config = dict(
    rope_fraction=0.75,
    tie_embeddings=False,
    parallel_block=False,
    init_std_qkv=0.033,
    lr_head=0.00348,
    schedule='wsd',
    batch_tokens=65536,
)
Each number is 200 + 40 x the weight over its row's rms, rounded and kept within 0 to 999. Layers, rows and columns count from 0. The size before them is the row's rms in percent of the matrix's.

# layer 5 attention value, 512x512, rms 0.127, rows 167-172, columns 256-383
092,226,181,195,200,220,172,215,152,176,167,246,231,149,179,217,202,211,217,207,249,190,194,208,205,169,172,159,178,204,156,184,201,190,187,175,205,234,241,241,285,148,202,261,241,174,155,216,184,171,160,276,161,202,263,155,145,225,119,250,184,185,157,200,218,194,207,160,177,185,287,203,226,235,172,210,256,206,220,222,135,299,240,158,175,118,193,137,200,200,170,221,162,220,221,178,204,269,312,192,246,234,157,224,234,189,237,165,247,169,166,195,259,197,133,225,220,189,184,263,205,211,274,116,227,206,182,127,259
093,168,179,231,244,255,161,200,199,97,219,265,218,169,228,193,207,212,197,193,149,198,246,198,167,96,290,201,245,152,212,237,192,258,204,191,227,206,219,230,139,156,291,266,201,198,196,234,261,315,147,158,264,185,194,149,212,195,209,174,203,221,178,169,145,187,197,166,197,229,236,147,203,200,123,223,165,112,263,236,208,218,156,229,233,293,151,219,173,185,255,199,157,139,200,204,141,218,172,191,222,219,228,285,237,237,194,205,271,233,133,211,124,172,217,208,168,209,204,229,192,157,219,268,165,204,173,169,146
097,228,182,209,155,224,206,187,291,155,248,207,165,184,185,163,206,227,234,253,245,143,214,195,228,81,205,196,141,248,161,228,165,199,226,196,204,210,195,237,112,186,202,245,135,233,217,125,260,232,195,191,143,160,149,219,229,211,231,179,129,173,190,216,184,212,231,207,237,220,208,192,249,117,162,195,315,197,180,228,221,171,141,204,203,284,167,199,168,230,167,155,177,194,191,244,234,174,168,238,177,151,248,167,230,151,167,251,197,187,204,123,181,136,175,198,182,195,183,243,209,167,217,180,223,96,246,231,161
099,147,199,196,194,166,215,215,214,208,120,234,205,141,197,144,275,233,137,161,171,278,190,239,155,219,222,180,242,207,92,258,288,216,198,183,191,171,188,258,185,178,146,215,254,189,273,210,266,223,179,165,208,233,201,166,161,156,227,164,198,179,166,134,248,238,172,214,188,152,243,294,143,310,191,159,163,182,146,198,210,191,201,243,245,135,220,202,168,199,177,177,177,196,230,169,187,219,208,187,174,168,253,206,211,191,193,191,232,181,108,239,143,226,221,182,208,185,288,202,120,229,209,229,226,245,217,237,248
097,218,195,301,164,207,210,215,291,217,183,176,261,266,222,177,226,179,228,201,250,246,281,134,188,161,154,210,130,287,206,191,283,236,251,210,174,230,182,214,163,164,197,254,158,226,213,216,166,165,234,186,167,224,178,185,161,180,196,192,181,142,220,175,226,174,176,207,227,266,190,180,219,105,292,275,256,161,168,271,224,123,201,203,158,209,162,207,203,250,235,139,210,251,140,230,192,179,177,230,173,174,166,186,245,196,217,200,190,171,211,248,253,222,110,207,168,150,196,207,154,170,185,152,225,225,143,140,209
093,198,198,172,156,137,193,174,162,193,242,204,243,296,226,299,189,226,238,143,227,187,230,96,217,153,185,232,263,200,169,225,249,196,251,233,302,195,176,185,164,175,187,210,242,177,235,219,221,240,172,199,251,240,217,241,165,181,112,216,114,120,199,193,200,214,188,155,188,241,199,111,225,188,221,262,161,188,193,238,232,100,184,223,218,246,253,190,218,200,159,237,273,159,176,133,228,186,210,196,160,104,207,209,158,179,191,232,144,184,251,159,248,191,200,163,221,218,235,216,245,186,152,208,180,270,213,165,240
# layer 5 attention output (transposed), 512x512, rms 0.077, rows 167-171, columns 256-383
095,219,240,208,205,235,325,212,229,157,222,206,182,123,217,171,91,178,222,269,211,153,225,204,167,169,180,232,209,184,223,249,189,150,190,219,215,208,173,239,306,182,194,295,219,277,245,259,220,280,182,162,193,201,256,192,254,288,183,176,208,221,265,170,280,217,159,168,145,190,283,240,120,201,220,161,236,187,202,162,189,161,141,297,240,216,214,204,246,218,167,162,243,269,226,171,204,143,202,156,153,301,165,231,208,139,244,213,172,207,185,179,174,221,195,216,178,228,200,139,202,209,248,128,126,139,215,179,177
095,235,203,231,209,252,198,262,209,181,264,232,191,247,157,138,160,164,125,164,243,260,207,156,129,183,285,192,205,123,214,249,255,235,198,238,152,207,233,189,152,246,136,230,238,268,179,166,144,275,226,178,225,177,197,198,183,208,170,226,215,129,155,232,149,207,144,172,279,200,190,164,186,210,123,244,201,182,199,181,217,208,166,171,201,210,147,143,257,254,219,240,239,133,221,205,229,227,197,146,191,169,182,191,193,213,241,144,213,236,196,107,166,262,186,234,189,203,194,245,221,267,240,264,267,246,223,239,224
104,202,206,177,240,210,246,197,179,217,214,203,155,182,196,173,106,190,302,218,244,148,135,216,196,188,132,182,218,159,175,257,223,248,189,251,216,246,226,170,196,177,130,192,200,164,163,191,207,188,235,227,185,172,232,193,87,219,157,185,186,214,153,218,205,149,194,213,114,198,270,198,270,204,261,209,229,164,203,157,237,150,232,189,263,184,196,188,171,192,209,240,194,250,214,236,183,186,222,200,273,189,302,143,179,171,171,168,176,209,264,263,177,237,220,175,194,220,293,162,220,229,271,282,230,113,267,243,168
100,141,194,128,147,286,152,199,160,222,185,180,220,124,214,208,118,196,144,159,146,207,185,198,158,207,174,128,156,166,216,137,213,155,198,212,208,193,132,200,193,158,226,177,232,254,140,204,197,182,163,140,174,216,212,221,270,201,202,235,266,174,192,285,264,294,100,253,187,187,213,221,179,158,146,136,161,223,204,220,197,124,220,201,244,237,207,198,251,214,224,128,181,173,192,182,146,181,160,269,154,221,233,141,153,136,230,187,153,226,145,261,201,161,205,228,259,246,233,204,200,179,172,169,227,230,272,194,159
099,303,263,186,203,127,179,120,208,177,212,196,220,201,220,210,162,196,292,160,230,160,235,178,222,195,216,173,199,270,165,162,256,189,124,227,207,215,176,187,187,237,210,164,135,202,209,201,237,153,232,184,209,179,203,205,220,162,168,235,244,203,145,107,196,176,184,180,312,276,191,240,151,192,171,221,225,215,256,301,191,202,207,301,212,171,191,171,172,197,254,158,154,244,220,270,163,221,240,175,241,169,203,171,200,214,205,198,262,220,244,220,238,221,147,222,188,165,183,242,199,193,189,237,217,173,174,180,186